From a checkpoint of a small transformer trained on Wikipedia.
Architecture: LayerNorm before each block, rotary positions, biases, untied embeddings, attention and MLP in parallel.
Training: a variant of Muon for these matrices, 13761 steps.
Each number is 200 + 30 x the weight over its row's rms, rounded and kept within 0 to 999. Layers, rows and columns count from 0. The size before them is the row's rms in percent of the matrix's.

# v: layer 4 attention value, 640x640, rms 0.0713, rows 495-511, columns 0-79
# o: layer 4 attention output (transposed), 640x640, rms 0.0983, rows 495-511, columns 0-79
# q: layer 4 attention query, 640x640, rms 0.071, rows 512-537, columns 0-79
# k: layer 4 attention key, 640x640, rms 0.0726, rows 512-536, columns 0-79
v495,109,137,217,197,169,183,227,177,142,175,241,192,217,201,189,185,179,186,179,225,206,146,197,156,175,156,154,191,191,190,200,210,176,204,276,215,239,217,182,203,233,218,183,218,269,246,268,167,184,204,177,207,190,139,221,224,216,250,210,183,228,231,223,213,221,212,229,202,208,232,222,224,201,242,148,253,197,214,189,217,202
o495,109,225,193,213,198,203,178,235,214,145,187,190,188,155,152,241,208,235,207,168,215,224,187,223,204,207,232,251,223,229,163,221,283,195,180,206,170,245,204,187,174,172,172,150,159,166,212,249,166,196,246,206,181,213,170,180,149,163,173,182,157,204,190,203,192,185,146,192,254,154,227,204,168,182,210,177,176,184,209,168,238
v496,109,207,218,204,207,179,205,200,217,148,231,181,162,179,200,206,212,217,191,233,173,238,234,172,202,171,254,187,195,154,236,164,215,177,213,258,158,206,201,222,209,282,222,192,206,175,219,234,187,187,154,194,202,147,226,234,202,179,208,187,214,185,245,166,236,232,219,210,226,227,186,188,199,136,232,174,187,194,259,204,183
o496,109,173,162,222,187,181,215,191,186,206,213,181,216,224,234,185,226,172,197,186,189,172,193,205,156,149,172,222,227,260,114,188,213,200,174,143,303,205,200,205,247,151,173,205,188,246,172,193,176,215,197,213,167,235,195,163,146,186,176,212,205,240,177,180,164,160,116,171,240,175,249,189,217,190,196,251,149,223,141,197,188
v497,106,251,161,212,180,211,234,188,157,189,183,195,186,203,195,194,237,216,198,198,228,168,166,315,243,163,192,250,235,186,182,237,220,188,194,244,235,189,277,180,160,219,194,175,160,212,169,267,164,163,185,152,222,185,226,207,189,234,181,227,237,212,230,136,216,224,217,238,206,156,223,170,202,149,240,184,210,198,147,148,206
o497,105,139,185,175,241,198,174,231,254,163,198,243,185,181,195,253,225,172,205,182,174,237,210,142,193,237,209,169,202,166,183,197,201,168,193,201,179,219,142,171,253,200,198,236,186,215,215,162,262,223,223,210,153,224,234,239,209,185,208,216,198,194,181,218,193,188,177,196,187,231,198,211,212,246,154,212,197,211,235,225,178
v498,108,162,189,185,228,108,197,189,242,209,177,200,213,158,249,158,271,200,187,225,157,240,274,201,216,176,179,229,158,231,178,141,166,183,226,216,170,219,177,211,197,161,195,200,175,198,270,145,204,179,219,177,183,250,197,203,202,195,199,204,192,154,161,215,189,142,147,179,230,201,163,203,177,200,194,227,218,214,130,202,214
o498,113,226,193,227,174,278,206,169,183,229,175,215,162,253,155,202,172,221,207,184,194,205,124,189,242,231,261,175,197,178,193,182,216,158,158,197,200,195,187,206,236,230,220,180,177,212,184,188,192,199,196,170,195,157,222,189,216,202,223,226,211,249,189,205,212,177,198,178,246,164,196,186,191,216,200,161,223,199,269,195,182
v499,106,166,228,168,151,125,145,225,206,234,177,172,150,234,204,214,204,248,199,222,150,249,194,157,205,198,215,252,127,213,239,202,156,183,180,198,178,206,270,196,183,209,232,216,180,175,176,203,203,273,159,163,203,167,229,179,214,182,228,206,203,169,193,189,239,228,210,202,237,200,235,185,144,180,169,238,201,231,181,150,205
o499,104,223,202,234,153,195,214,183,212,164,256,213,197,148,191,151,236,188,184,222,200,192,183,246,243,212,188,161,260,224,174,200,219,239,214,205,180,208,172,210,231,228,136,199,269,177,192,199,225,199,249,269,175,212,209,178,244,185,189,231,191,214,200,237,212,195,194,188,208,178,221,208,241,227,194,185,259,168,181,216,202
v500,104,200,125,208,225,193,228,235,204,232,214,187,172,202,164,206,279,217,190,186,212,172,172,86,199,263,183,177,180,169,174,224,272,197,216,212,236,197,193,172,176,207,199,162,243,192,191,160,213,204,144,277,196,144,205,195,189,241,202,267,224,186,154,174,183,148,198,237,182,188,225,213,216,160,133,182,187,211,193,253,127
o500,110,212,224,205,212,227,141,209,157,174,189,192,200,196,227,200,140,180,184,169,210,187,152,246,221,153,183,189,178,216,217,167,169,228,199,234,208,192,225,221,224,189,168,239,190,209,176,213,229,212,232,159,177,219,217,251,207,134,175,199,178,211,236,186,186,228,233,211,181,194,193,182,139,209,220,244,191,214,197,172,221
v501,113,206,228,173,177,194,227,165,164,232,276,207,202,244,221,192,169,190,248,196,229,258,204,212,166,217,168,244,202,195,199,244,185,158,211,187,124,234,177,251,190,212,187,176,170,189,196,192,195,157,224,225,143,148,172,220,238,228,226,234,161,172,179,169,224,182,230,186,241,233,250,164,205,201,204,147,172,188,156,255,183
o501,110,218,190,252,236,233,203,231,194,194,168,150,227,179,179,228,225,206,192,176,173,177,199,225,165,182,240,151,221,200,170,193,205,234,190,235,220,233,175,166,161,184,218,265,219,199,239,209,258,200,154,169,238,202,252,189,164,224,190,129,214,250,167,160,204,189,216,219,208,199,224,177,186,215,182,263,281,253,214,205,194
v502,111,199,243,247,258,211,225,251,185,227,229,228,247,173,236,231,156,180,185,173,230,176,224,208,168,247,203,221,174,211,159,181,148,187,235,165,226,189,176,220,197,240,207,177,176,172,149,234,166,166,214,288,143,187,171,155,158,170,170,240,197,185,181,162,211,169,215,186,171,203,185,210,225,191,227,207,193,182,141,219,206
o502,112,210,177,185,158,223,176,156,219,226,260,176,205,202,185,188,195,193,220,220,220,160,199,131,167,152,150,191,202,153,197,149,197,211,208,182,239,192,189,212,190,121,234,220,186,149,218,134,248,230,194,168,221,239,224,233,212,224,208,183,205,235,199,203,201,222,209,191,228,215,200,207,158,208,115,205,203,235,212,208,208
v503,104,206,213,221,173,176,134,207,226,203,187,210,159,216,229,228,186,227,187,164,232,183,191,219,168,244,193,212,213,255,166,212,231,165,174,234,229,182,215,160,177,170,233,222,206,209,137,172,189,259,221,221,230,142,198,166,188,176,219,186,179,215,174,181,191,219,154,132,225,193,197,197,235,232,181,209,182,192,226,248,211
o503,109,214,189,194,195,207,213,210,160,204,190,163,236,192,140,161,166,200,219,213,184,221,246,134,250,200,161,196,165,195,196,174,181,251,239,205,156,190,233,185,226,231,198,154,254,226,234,196,233,189,199,203,187,247,209,138,215,182,147,232,190,156,223,205,219,197,250,242,242,181,180,189,153,221,180,170,207,179,198,174,228
v504,110,145,220,223,270,266,239,210,174,220,191,162,137,241,182,200,179,199,206,188,213,237,170,244,216,209,212,200,251,184,240,181,188,223,186,195,212,218,175,204,196,232,249,176,212,205,209,204,226,248,139,221,174,202,206,147,194,180,172,195,206,179,236,215,185,160,205,184,142,157,239,223,144,150,182,209,216,192,173,263,235
o504,108,248,147,209,136,148,180,204,213,185,174,169,265,207,258,254,230,160,176,200,162,187,249,180,212,199,231,179,186,176,140,205,190,218,192,210,212,174,182,176,147,236,143,207,218,188,235,177,205,162,245,248,234,238,209,240,210,242,173,222,234,194,180,168,244,235,179,205,209,222,172,257,189,226,231,195,169,246,216,177,225
v505,106,181,207,163,183,228,199,179,171,168,202,155,202,229,164,226,160,179,143,172,160,189,181,228,215,222,220,187,161,198,212,189,172,193,174,247,248,201,231,153,212,181,177,186,203,218,176,233,225,238,180,135,193,192,261,214,223,194,246,251,176,223,171,166,170,214,231,260,218,232,211,208,164,216,180,216,227,222,174,192,185
o505,106,206,170,235,183,191,188,177,160,209,206,232,228,212,280,202,197,210,230,167,200,174,251,200,164,205,198,217,220,235,177,195,213,184,188,203,204,196,166,210,183,163,228,164,219,178,218,204,117,192,231,261,177,214,181,186,153,222,150,185,200,193,191,202,257,164,116,196,204,135,190,185,205,191,206,214,179,148,195,215,187
v506,110,221,239,144,190,179,152,183,192,210,183,192,224,161,185,225,157,262,222,223,215,171,211,169,197,192,226,187,207,194,195,157,206,214,196,254,245,250,148,158,199,197,193,207,165,186,186,187,205,184,266,177,207,183,197,189,217,190,137,205,224,155,204,194,170,146,291,207,208,168,247,237,228,250,173,151,153,204,180,243,230
o506,108,171,204,238,185,198,193,230,190,221,229,193,227,205,195,206,250,192,229,200,241,176,252,230,240,245,163,173,229,191,230,243,201,196,152,220,209,214,173,156,167,219,192,177,208,248,190,220,201,160,195,204,223,273,169,163,195,222,234,191,163,205,172,178,234,244,132,141,219,268,216,211,167,136,195,166,282,148,135,185,194
v507,107,237,243,154,199,218,198,201,210,209,258,158,151,244,210,253,176,213,180,186,270,215,255,234,184,163,279,195,226,156,172,180,176,215,241,195,213,201,214,187,197,196,169,206,229,196,183,174,172,222,167,186,168,192,202,185,233,192,159,174,177,218,176,201,204,170,274,137,205,209,172,236,209,188,262,171,234,224,193,181,211
o507,109,204,180,184,219,214,184,195,210,197,158,223,201,170,189,223,191,192,172,189,162,196,185,200,180,209,171,215,169,246,157,212,232,190,186,196,169,282,156,210,187,186,216,177,94,220,266,195,213,177,204,272,237,224,174,191,179,184,262,177,185,175,239,194,160,225,125,220,237,177,228,227,160,236,135,207,161,205,201,181,149
v508,108,176,214,210,212,166,130,259,185,239,187,184,223,175,220,219,231,189,237,189,215,242,230,231,216,243,189,192,256,216,180,227,184,164,152,159,200,230,202,211,142,183,230,214,183,136,252,218,204,218,183,198,208,231,221,179,191,169,219,225,176,206,178,224,187,153,168,154,195,223,207,169,196,192,226,199,196,178,206,210,245
o508,105,224,212,204,234,241,263,172,188,192,174,140,176,249,212,265,176,217,162,164,192,199,174,218,173,187,183,162,136,170,172,184,225,226,259,158,206,197,238,166,253,158,167,217,276,244,147,239,212,169,204,237,194,183,173,189,199,191,206,164,140,188,223,195,193,228,186,268,148,182,167,203,204,171,145,200,149,195,242,187,172
v509,107,222,202,226,198,148,202,195,139,258,245,191,232,208,214,190,220,196,255,277,196,255,228,189,222,267,221,201,201,235,210,173,214,199,177,255,174,137,210,190,257,232,157,239,193,191,214,232,207,191,210,166,192,188,282,197,162,213,227,208,215,211,212,174,177,188,224,213,201,177,191,243,184,191,259,195,210,211,163,223,201
o509,110,162,197,149,193,215,149,201,273,180,162,179,191,179,209,151,192,196,191,157,188,194,217,199,217,228,158,180,202,138,180,237,202,167,241,213,161,256,209,183,185,192,296,223,215,232,233,163,182,144,172,244,218,217,140,140,219,204,223,207,229,205,203,214,219,204,151,197,240,166,240,234,219,224,155,234,185,190,195,206,217
v510,104,192,275,217,212,187,248,217,214,197,177,210,237,176,187,225,233,204,241,195,178,177,193,214,220,179,151,179,203,179,247,248,192,195,201,190,187,171,212,120,171,199,139,120,200,233,205,234,230,184,200,208,179,162,192,129,201,197,249,238,217,239,174,203,173,200,176,241,194,250,225,210,209,200,204,201,188,200,156,266,208
o510,102,195,163,159,171,184,164,205,184,190,214,178,163,194,201,141,189,194,228,201,207,211,241,195,182,229,197,180,192,243,160,172,268,224,193,228,188,179,197,201,206,211,271,248,220,170,159,148,185,187,184,217,179,141,246,248,217,238,154,195,190,215,255,193,247,199,200,227,230,150,206,153,230,199,149,202,176,194,223,209,225
v511,106,142,212,256,196,216,151,163,199,153,231,205,172,190,198,214,158,195,217,167,205,202,209,234,156,203,197,194,212,177,160,217,233,173,173,193,148,249,190,217,178,215,199,215,199,225,215,214,221,166,165,217,192,97,232,182,183,189,204,196,194,231,171,224,218,270,178,179,202,159,165,210,236,170,174,186,202,278,185,190,216
o511,107,192,187,210,194,204,236,161,199,198,235,180,184,200,196,141,166,223,190,216,194,124,150,216,201,227,225,219,213,236,216,209,212,220,193,165,246,174,242,157,213,160,226,153,186,191,242,206,164,264,247,161,192,250,193,242,203,172,194,205,193,199,269,265,186,150,233,175,216,174,200,184,182,257,248,176,189,188,177,206,186
q512,093,209,191,116,164,130,250,183,201,210,211,155,212,201,186,180,233,229,227,219,221,210,193,207,244,237,188,227,136,190,205,192,267,162,201,207,231,177,185,175,190,223,227,206,245,217,202,212,223,192,190,209,117,195,192,236,226,212,288,225,204,133,214,185,228,173,196,237,142,164,153,221,267,235,232,188,228,210,213,198,181
k512,079,181,186,243,169,190,187,236,250,202,184,202,212,219,213,243,181,203,176,179,245,158,142,217,203,197,209,201,178,162,185,235,184,200,190,212,248,215,250,164,154,184,212,211,153,168,172,179,115,211,201,218,192,203,143,184,239,169,173,206,200,195,220,148,200,236,206,240,269,178,227,194,225,211,146,224,168,222,166,203,194
q513,088,187,207,195,199,187,238,226,180,208,186,193,124,183,188,210,192,180,144,234,144,148,152,222,197,233,190,169,192,230,87,165,217,200,244,224,168,175,216,236,222,163,220,207,221,192,179,189,218,168,235,173,179,221,256,203,197,171,239,183,241,196,165,164,204,159,228,249,167,166,205,205,225,246,208,208,233,199,223,226,182
k513,083,172,209,144,204,239,171,221,224,165,215,190,247,198,191,175,211,233,259,185,230,230,220,218,255,258,163,167,184,216,154,203,198,196,238,229,204,156,184,125,185,241,131,198,215,237,239,219,178,194,227,176,216,204,197,178,258,171,207,238,152,217,225,173,224,176,172,185,222,239,193,188,189,193,186,171,209,227,178,210,233
q514,093,199,180,200,189,193,232,206,198,163,229,183,129,207,224,230,151,194,181,153,190,183,143,168,164,217,221,195,202,219,152,175,170,183,231,247,208,255,189,217,230,181,235,194,196,235,196,211,197,164,238,149,202,210,172,174,186,189,220,143,193,155,257,245,166,189,272,202,212,223,257,224,247,219,197,200,204,194,216,207,204
k514,099,240,187,170,172,254,185,251,216,179,242,222,245,214,190,193,221,190,250,177,227,223,277,196,233,211,219,159,224,198,202,180,205,214,232,205,175,231,237,218,198,238,148,181,182,198,219,189,214,247,216,225,172,187,200,245,260,181,218,167,162,169,165,198,242,210,185,172,197,229,166,236,185,230,191,160,203,243,247,196,228
q515,092,194,160,244,203,148,222,212,222,177,227,206,198,205,242,191,185,212,231,227,179,160,245,236,200,196,184,203,200,223,246,246,197,179,212,182,181,222,141,189,185,165,195,195,126,198,243,185,188,270,204,220,221,186,186,226,229,170,225,201,241,214,240,275,213,263,167,186,183,173,152,217,180,160,191,184,198,215,206,191,218
k515,101,172,231,214,202,158,219,147,206,229,170,203,165,228,191,247,194,216,143,205,205,166,140,218,183,185,189,238,167,205,210,198,224,221,217,211,256,219,191,214,205,237,213,176,234,169,209,174,148,163,237,198,274,220,172,169,198,202,194,219,182,185,220,206,222,195,246,192,186,220,177,183,215,208,167,231,203,180,172,153,187
q516,087,201,271,142,227,200,243,193,145,188,195,209,236,172,183,250,268,177,195,243,188,217,191,245,227,172,134,170,192,222,235,162,218,200,221,205,199,234,194,159,188,181,195,198,198,189,238,205,256,267,227,229,233,210,246,197,178,175,189,158,224,238,171,195,260,151,177,195,206,206,172,199,180,194,162,185,250,210,162,223,179
k516,095,185,147,203,231,177,178,105,198,202,183,154,155,222,183,204,189,223,222,180,206,223,223,213,168,203,204,276,191,162,199,181,226,194,240,243,149,182,237,195,196,166,247,237,211,190,177,187,181,181,181,179,257,229,186,184,210,180,156,203,174,199,222,192,181,189,213,187,212,236,249,217,123,203,164,192,168,243,207,198,240
q517,086,193,208,211,244,225,155,160,143,182,205,197,197,257,199,195,186,176,234,138,187,167,230,143,166,168,225,180,217,237,185,226,245,207,214,190,181,234,165,220,199,189,187,197,225,204,205,153,114,174,182,245,210,165,177,168,224,211,227,197,233,167,216,227,187,193,217,228,229,249,176,179,185,167,245,170,227,228,210,171,212
k517,097,205,182,164,208,203,177,304,175,206,255,278,219,137,222,200,269,203,186,194,183,205,183,216,182,180,188,195,228,165,228,166,175,173,220,218,195,221,204,169,179,193,214,192,202,210,171,243,204,214,195,219,136,201,232,231,217,229,227,185,231,152,197,204,188,218,198,199,162,193,226,211,229,159,244,196,191,176,187,233,181
q518,092,201,202,208,128,202,199,214,242,155,141,185,224,156,247,203,192,218,189,181,229,243,219,164,223,188,191,224,203,236,226,235,159,214,189,174,207,198,277,193,214,232,168,182,185,209,193,227,264,211,171,213,243,222,177,192,176,193,210,212,250,225,174,163,190,171,164,206,184,173,228,178,149,202,174,251,195,192,184,185,178
k518,097,198,156,227,227,191,151,223,158,206,166,149,144,200,203,266,171,146,229,200,214,209,206,212,213,174,186,249,170,172,222,145,202,238,224,247,249,207,158,181,190,210,185,201,221,208,198,158,176,170,190,186,187,209,204,205,237,201,217,137,157,154,203,236,239,165,239,229,177,259,191,187,167,173,182,191,158,200,175,170,208
q519,084,231,228,220,184,237,155,223,184,223,193,189,226,179,134,211,252,212,184,183,189,202,170,217,139,195,216,241,207,196,211,213,208,240,189,194,216,184,242,201,157,205,234,169,196,213,180,178,207,155,191,203,207,187,159,181,185,237,190,164,191,199,200,203,209,239,227,185,206,285,230,193,197,199,140,201,176,201,209,190,228
k519,087,248,200,246,179,178,213,171,268,223,185,222,226,174,183,223,227,217,204,168,204,179,187,246,173,218,203,244,229,165,162,184,218,195,246,193,175,172,171,188,181,177,184,202,184,192,202,174,144,255,221,187,237,205,223,220,160,194,224,229,172,229,223,213,201,196,272,218,216,236,200,221,223,210,227,177,183,204,182,167,235
q520,086,167,188,193,188,199,197,227,148,215,202,245,238,195,193,185,228,185,235,218,196,163,147,147,234,184,230,173,220,205,180,237,200,211,234,205,210,231,200,221,168,226,200,185,164,226,158,210,190,207,292,227,195,182,216,90,170,209,188,272,252,218,248,197,222,236,256,207,216,174,227,213,231,139,180,219,209,190,213,174,178
k520,094,185,211,199,209,154,251,185,155,203,181,195,231,222,182,231,174,239,171,228,185,146,177,219,188,175,212,202,173,169,188,179,237,238,247,222,238,268,261,225,193,212,232,243,219,225,124,192,191,181,184,190,220,219,161,220,210,203,215,247,235,188,199,199,104,144,163,212,180,224,215,218,181,169,192,249,215,206,162,204,204
q521,089,222,229,185,197,162,232,174,194,236,196,256,198,195,225,178,169,245,221,235,197,204,185,243,261,159,193,214,171,229,131,171,299,233,217,234,206,161,215,181,189,195,170,275,188,219,226,230,212,199,250,207,204,245,199,185,203,119,183,172,201,229,219,188,176,244,160,197,182,167,225,189,173,210,226,249,175,255,199,190,178
k521,087,194,176,177,167,191,243,230,216,135,241,175,189,202,208,206,220,155,193,199,179,230,168,176,169,196,188,180,214,225,279,202,131,174,212,217,203,193,186,217,167,252,201,199,246,171,232,195,232,178,196,244,181,199,230,210,163,217,157,194,232,174,180,182,189,194,132,232,232,211,268,197,239,213,223,220,224,174,235,220,226
q522,089,177,182,223,179,213,194,215,230,231,240,209,201,164,222,247,238,158,181,197,176,127,157,136,162,246,188,191,227,202,265,165,212,203,171,212,202,177,194,247,154,204,239,189,129,151,204,226,191,186,229,209,175,192,228,178,178,164,236,247,227,175,169,184,211,201,248,225,138,213,236,196,225,210,222,197,185,183,141,194,172
k522,091,243,213,186,144,173,223,203,245,172,203,188,202,165,188,208,204,191,221,229,217,262,236,179,238,161,104,140,178,174,187,193,215,159,180,164,230,202,245,278,136,203,176,154,197,173,178,215,228,154,205,180,207,240,158,183,203,260,170,230,173,220,163,196,244,225,256,197,231,231,202,191,215,173,200,182,248,191,128,156,187
q523,090,206,195,235,273,209,195,203,166,204,187,232,228,189,167,196,164,224,202,223,219,232,203,232,198,150,200,207,238,241,175,153,167,215,195,183,221,184,202,197,183,200,229,192,158,156,177,204,169,185,203,197,202,189,193,222,165,211,207,133,184,228,235,245,203,194,233,218,222,218,201,219,190,158,203,140,181,230,190,264,184
k523,092,183,212,163,194,213,156,211,210,165,209,152,157,217,162,184,165,145,186,168,188,164,158,191,266,176,194,193,179,161,193,188,167,199,182,157,212,201,224,179,193,248,154,216,184,224,246,198,204,166,240,219,179,231,166,188,246,209,204,239,180,193,214,188,220,188,224,179,202,226,221,171,181,257,186,219,182,180,207,230,205
q524,092,186,177,146,203,197,154,270,162,184,187,241,205,179,188,168,159,143,251,224,142,162,201,216,156,214,176,164,213,183,225,162,197,226,215,209,183,256,165,173,235,186,235,159,225,195,222,213,262,208,209,203,128,159,189,237,211,206,204,185,175,167,203,161,242,187,213,172,175,184,224,170,191,216,198,183,158,204,201,153,173
k524,089,155,209,201,208,184,187,183,189,215,196,183,194,154,224,203,225,261,251,251,115,189,182,165,179,207,157,161,195,222,242,244,195,212,128,174,239,222,234,222,198,205,182,191,201,213,206,196,164,150,199,245,222,197,240,190,243,190,197,178,206,243,168,174,195,193,231,225,230,258,181,213,224,200,221,216,224,180,166,154,199
q525,090,232,217,234,233,225,125,249,178,197,174,232,185,219,181,259,222,180,167,159,195,154,184,149,174,166,190,246,181,244,159,197,290,157,210,189,196,238,177,183,224,187,224,177,206,193,184,212,185,184,214,227,192,179,204,177,243,148,218,240,227,178,218,234,186,222,199,144,242,244,185,195,196,174,183,225,230,216,182,201,226
k525,086,152,170,176,217,224,247,201,143,203,192,183,192,227,221,195,142,237,221,156,171,235,143,227,199,210,191,172,212,185,174,253,237,214,188,214,259,115,213,176,162,241,174,258,203,200,212,189,220,209,180,174,193,169,212,171,196,187,152,178,221,200,151,181,186,199,187,275,191,227,208,194,203,202,200,212,164,195,233,157,168
q526,089,188,248,164,211,230,324,242,211,198,172,134,193,217,202,191,218,195,204,225,176,198,275,107,253,156,186,184,210,208,198,159,191,126,214,231,116,239,165,211,213,189,183,190,194,199,181,196,222,207,235,154,199,144,227,196,207,177,189,161,238,219,171,259,238,225,171,198,237,211,210,208,138,229,182,216,225,173,254,219,215
k526,091,215,172,226,208,210,173,174,207,176,157,180,255,180,256,196,170,177,179,165,182,220,256,220,241,168,209,233,207,134,127,175,175,174,190,191,228,216,190,180,193,200,138,228,189,171,206,157,200,166,182,184,182,188,160,234,214,172,234,183,182,232,169,209,189,203,171,209,206,183,207,205,182,169,191,184,209,203,198,210,198
q527,089,211,173,200,202,155,192,183,212,262,232,169,215,227,120,174,189,208,169,209,192,208,238,176,207,181,237,253,159,153,229,171,188,204,197,232,202,229,249,185,198,188,187,173,154,221,225,226,251,164,215,212,193,227,228,225,194,201,203,204,224,212,162,199,217,210,191,196,203,188,213,222,214,200,165,193,181,176,239,178,209
k527,089,199,202,236,187,266,206,203,198,198,169,246,151,184,264,267,178,164,215,213,167,173,190,187,192,185,157,247,193,179,167,256,207,248,189,190,178,188,211,180,217,159,203,131,226,191,216,174,235,162,196,183,192,192,179,194,218,185,192,193,222,133,200,175,174,195,177,141,191,171,168,221,243,225,193,186,263,222,187,210,244
q528,088,207,174,191,171,176,226,209,190,149,190,193,194,184,236,162,213,213,145,240,193,172,197,222,199,280,165,173,175,209,157,159,201,205,202,227,196,193,155,194,196,166,230,205,211,177,202,222,238,152,199,175,230,178,256,182,140,163,209,231,225,198,162,196,180,142,240,209,212,181,228,197,215,243,166,232,247,204,203,235,207
k528,083,188,226,179,211,225,200,197,169,175,161,159,216,154,201,165,145,223,243,179,168,215,171,271,225,232,189,131,187,203,179,193,221,189,240,210,194,152,234,224,159,217,181,234,207,191,224,159,216,164,261,209,182,169,224,202,251,209,216,158,126,218,192,212,208,198,190,178,189,180,203,157,202,236,200,153,168,198,216,164,254
q529,089,209,186,243,212,218,186,211,207,211,205,187,166,199,225,205,167,188,157,196,194,201,195,216,204,200,230,145,210,266,199,131,160,194,224,194,181,233,209,201,152,158,202,216,175,183,172,186,205,181,257,168,239,263,244,147,183,189,160,144,205,240,194,239,155,206,204,171,228,181,237,215,211,207,195,208,195,194,201,257,225
k529,088,217,251,158,175,200,201,205,192,173,236,162,244,258,202,193,206,186,216,183,204,268,264,209,244,207,174,222,213,170,219,162,178,191,197,175,207,160,188,206,221,202,237,151,199,179,266,237,227,253,169,207,178,156,187,220,179,167,215,223,151,200,164,214,224,168,157,240,212,241,170,228,156,167,248,231,240,151,233,177,216
q530,088,203,213,166,245,213,219,201,205,237,185,161,214,236,190,191,239,203,184,232,253,203,165,221,211,187,191,178,178,210,153,183,212,248,209,154,208,217,172,189,171,180,174,238,197,201,198,185,250,198,208,185,212,207,238,168,138,169,143,162,165,199,164,174,206,210,236,207,247,241,202,194,211,241,224,211,202,198,168,214,224
k530,089,197,180,190,124,220,204,177,214,189,188,180,221,146,206,177,191,209,222,154,187,227,261,181,234,192,200,196,246,214,206,188,193,204,154,179,192,195,233,194,205,220,203,161,197,240,171,229,222,207,184,225,208,170,224,187,178,175,218,207,206,180,203,230,173,185,113,237,186,191,185,209,182,170,222,222,125,179,209,203,219
q531,095,199,181,207,176,181,167,200,169,211,178,194,164,255,212,148,197,183,215,176,196,185,170,156,155,221,247,204,208,208,184,245,206,157,241,177,183,217,183,176,258,177,199,225,234,246,179,181,184,113,177,192,161,189,160,205,141,202,206,238,262,174,212,202,159,170,221,187,257,237,193,201,217,222,184,231,176,198,186,221,164
k531,087,186,196,224,155,225,203,207,265,186,195,169,217,204,169,217,223,199,236,193,254,199,225,191,266,200,161,158,217,237,208,192,209,179,259,204,204,212,267,208,126,217,197,160,207,200,201,184,156,185,205,198,176,155,162,181,216,198,259,256,220,202,220,172,206,198,155,219,195,187,164,203,251,186,136,200,222,224,191,204,167
q532,091,164,202,268,166,139,154,224,223,208,198,237,175,187,235,224,153,179,252,184,176,187,166,222,176,220,183,180,192,181,206,203,203,211,200,188,173,172,202,188,168,177,223,256,177,204,204,210,174,178,217,195,195,189,179,189,256,236,197,204,219,203,221,175,193,192,209,189,227,180,154,233,211,192,129,224,125,218,185,198,151
k532,102,177,209,206,206,193,169,170,226,273,205,175,232,187,177,201,175,192,166,156,251,149,153,195,195,203,233,240,143,195,186,223,224,241,256,207,222,247,172,223,172,210,186,223,116,226,244,186,129,182,212,175,148,284,198,186,209,233,193,229,215,216,181,223,262,188,199,224,172,189,181,156,130,210,187,202,140,224,153,195,155
q533,089,199,227,175,243,204,220,168,216,174,231,198,227,198,181,159,272,196,201,236,186,208,198,154,200,173,219,136,241,186,147,203,169,177,223,209,212,199,214,222,214,180,156,242,176,153,180,279,225,176,229,159,178,152,156,228,169,193,243,137,196,217,122,193,174,182,203,177,201,168,184,207,238,214,264,208,224,212,197,231,171
k533,094,201,139,255,199,206,246,129,168,220,210,176,198,220,178,198,139,253,180,189,224,201,143,216,187,206,214,238,215,228,177,244,244,212,209,198,215,178,123,239,247,208,214,229,265,169,221,202,210,195,201,245,251,180,176,171,162,176,192,188,226,236,188,231,205,182,226,256,165,214,205,201,150,232,164,179,190,169,201,243,206
q534,087,156,173,217,232,181,156,162,250,138,163,178,200,224,186,193,124,170,171,172,187,185,183,185,221,202,190,223,208,254,215,158,212,152,210,218,188,190,151,180,203,172,206,146,232,194,209,169,218,273,229,235,218,240,185,160,250,138,182,220,185,196,231,213,207,187,207,212,206,179,171,182,192,171,198,146,177,202,223,211,211
k534,090,243,207,202,189,194,193,237,163,187,245,232,162,196,200,111,190,209,184,172,195,222,199,244,214,225,202,167,140,187,200,130,166,227,204,195,187,231,184,210,210,97,166,237,204,217,202,220,143,222,123,194,237,202,194,214,187,214,165,213,207,178,219,164,153,196,265,156,207,180,238,221,263,189,184,201,181,191,150,207,192
q535,084,169,223,213,208,194,239,175,223,139,168,219,205,169,266,223,194,183,191,185,172,205,187,218,152,182,190,206,182,134,216,225,188,265,162,204,194,158,303,204,223,220,166,193,212,211,157,225,229,215,263,198,131,207,183,162,202,126,167,146,223,219,198,206,161,215,252,229,219,201,200,150,219,235,179,210,208,209,231,236,223
k535,092,222,237,230,178,174,166,165,218,222,201,238,154,198,200,201,199,240,208,164,220,171,165,162,207,195,200,188,214,169,212,216,179,187,236,229,218,188,182,205,245,200,210,145,235,268,198,147,221,154,248,190,259,186,140,164,146,219,176,218,241,179,264,233,210,188,178,195,218,193,149,226,210,249,216,238,219,210,215,171,206
q536,085,187,197,196,156,202,213,166,184,178,131,244,184,194,179,265,166,184,131,186,133,211,238,164,176,204,132,171,193,174,207,156,176,219,199,181,220,188,205,221,177,246,180,151,231,213,206,212,202,221,213,234,197,215,209,147,206,172,200,201,212,170,177,215,148,248,225,161,216,263,194,221,210,199,214,153,180,223,227,241,174
k536,095,244,187,187,196,228,208,191,176,222,190,218,172,193,218,222,174,249,206,232,225,179,177,162,205,219,262,175,228,182,254,209,197,253,208,157,194,210,217,158,223,181,219,217,239,178,194,184,176,154,233,186,211,237,166,219,197,147,192,234,167,200,184,198,196,218,217,147,171,197,157,181,223,160,289,195,191,201,178,189,155
q537,083,174,134,187,218,247,181,185,214,252,140,166,224,210,175,185,191,259,224,180,221,190,179,244,218,205,216,216,188,230,153,198,215,166,223,195,194,185,138,221,177,204,171,214,185,183,217,181,193,227,180,226,237,178,214,163,174,202,211,150,217,211,226,190,173,207,206,204,211,188,218,202,196,142,194,212,209,209,160,193,189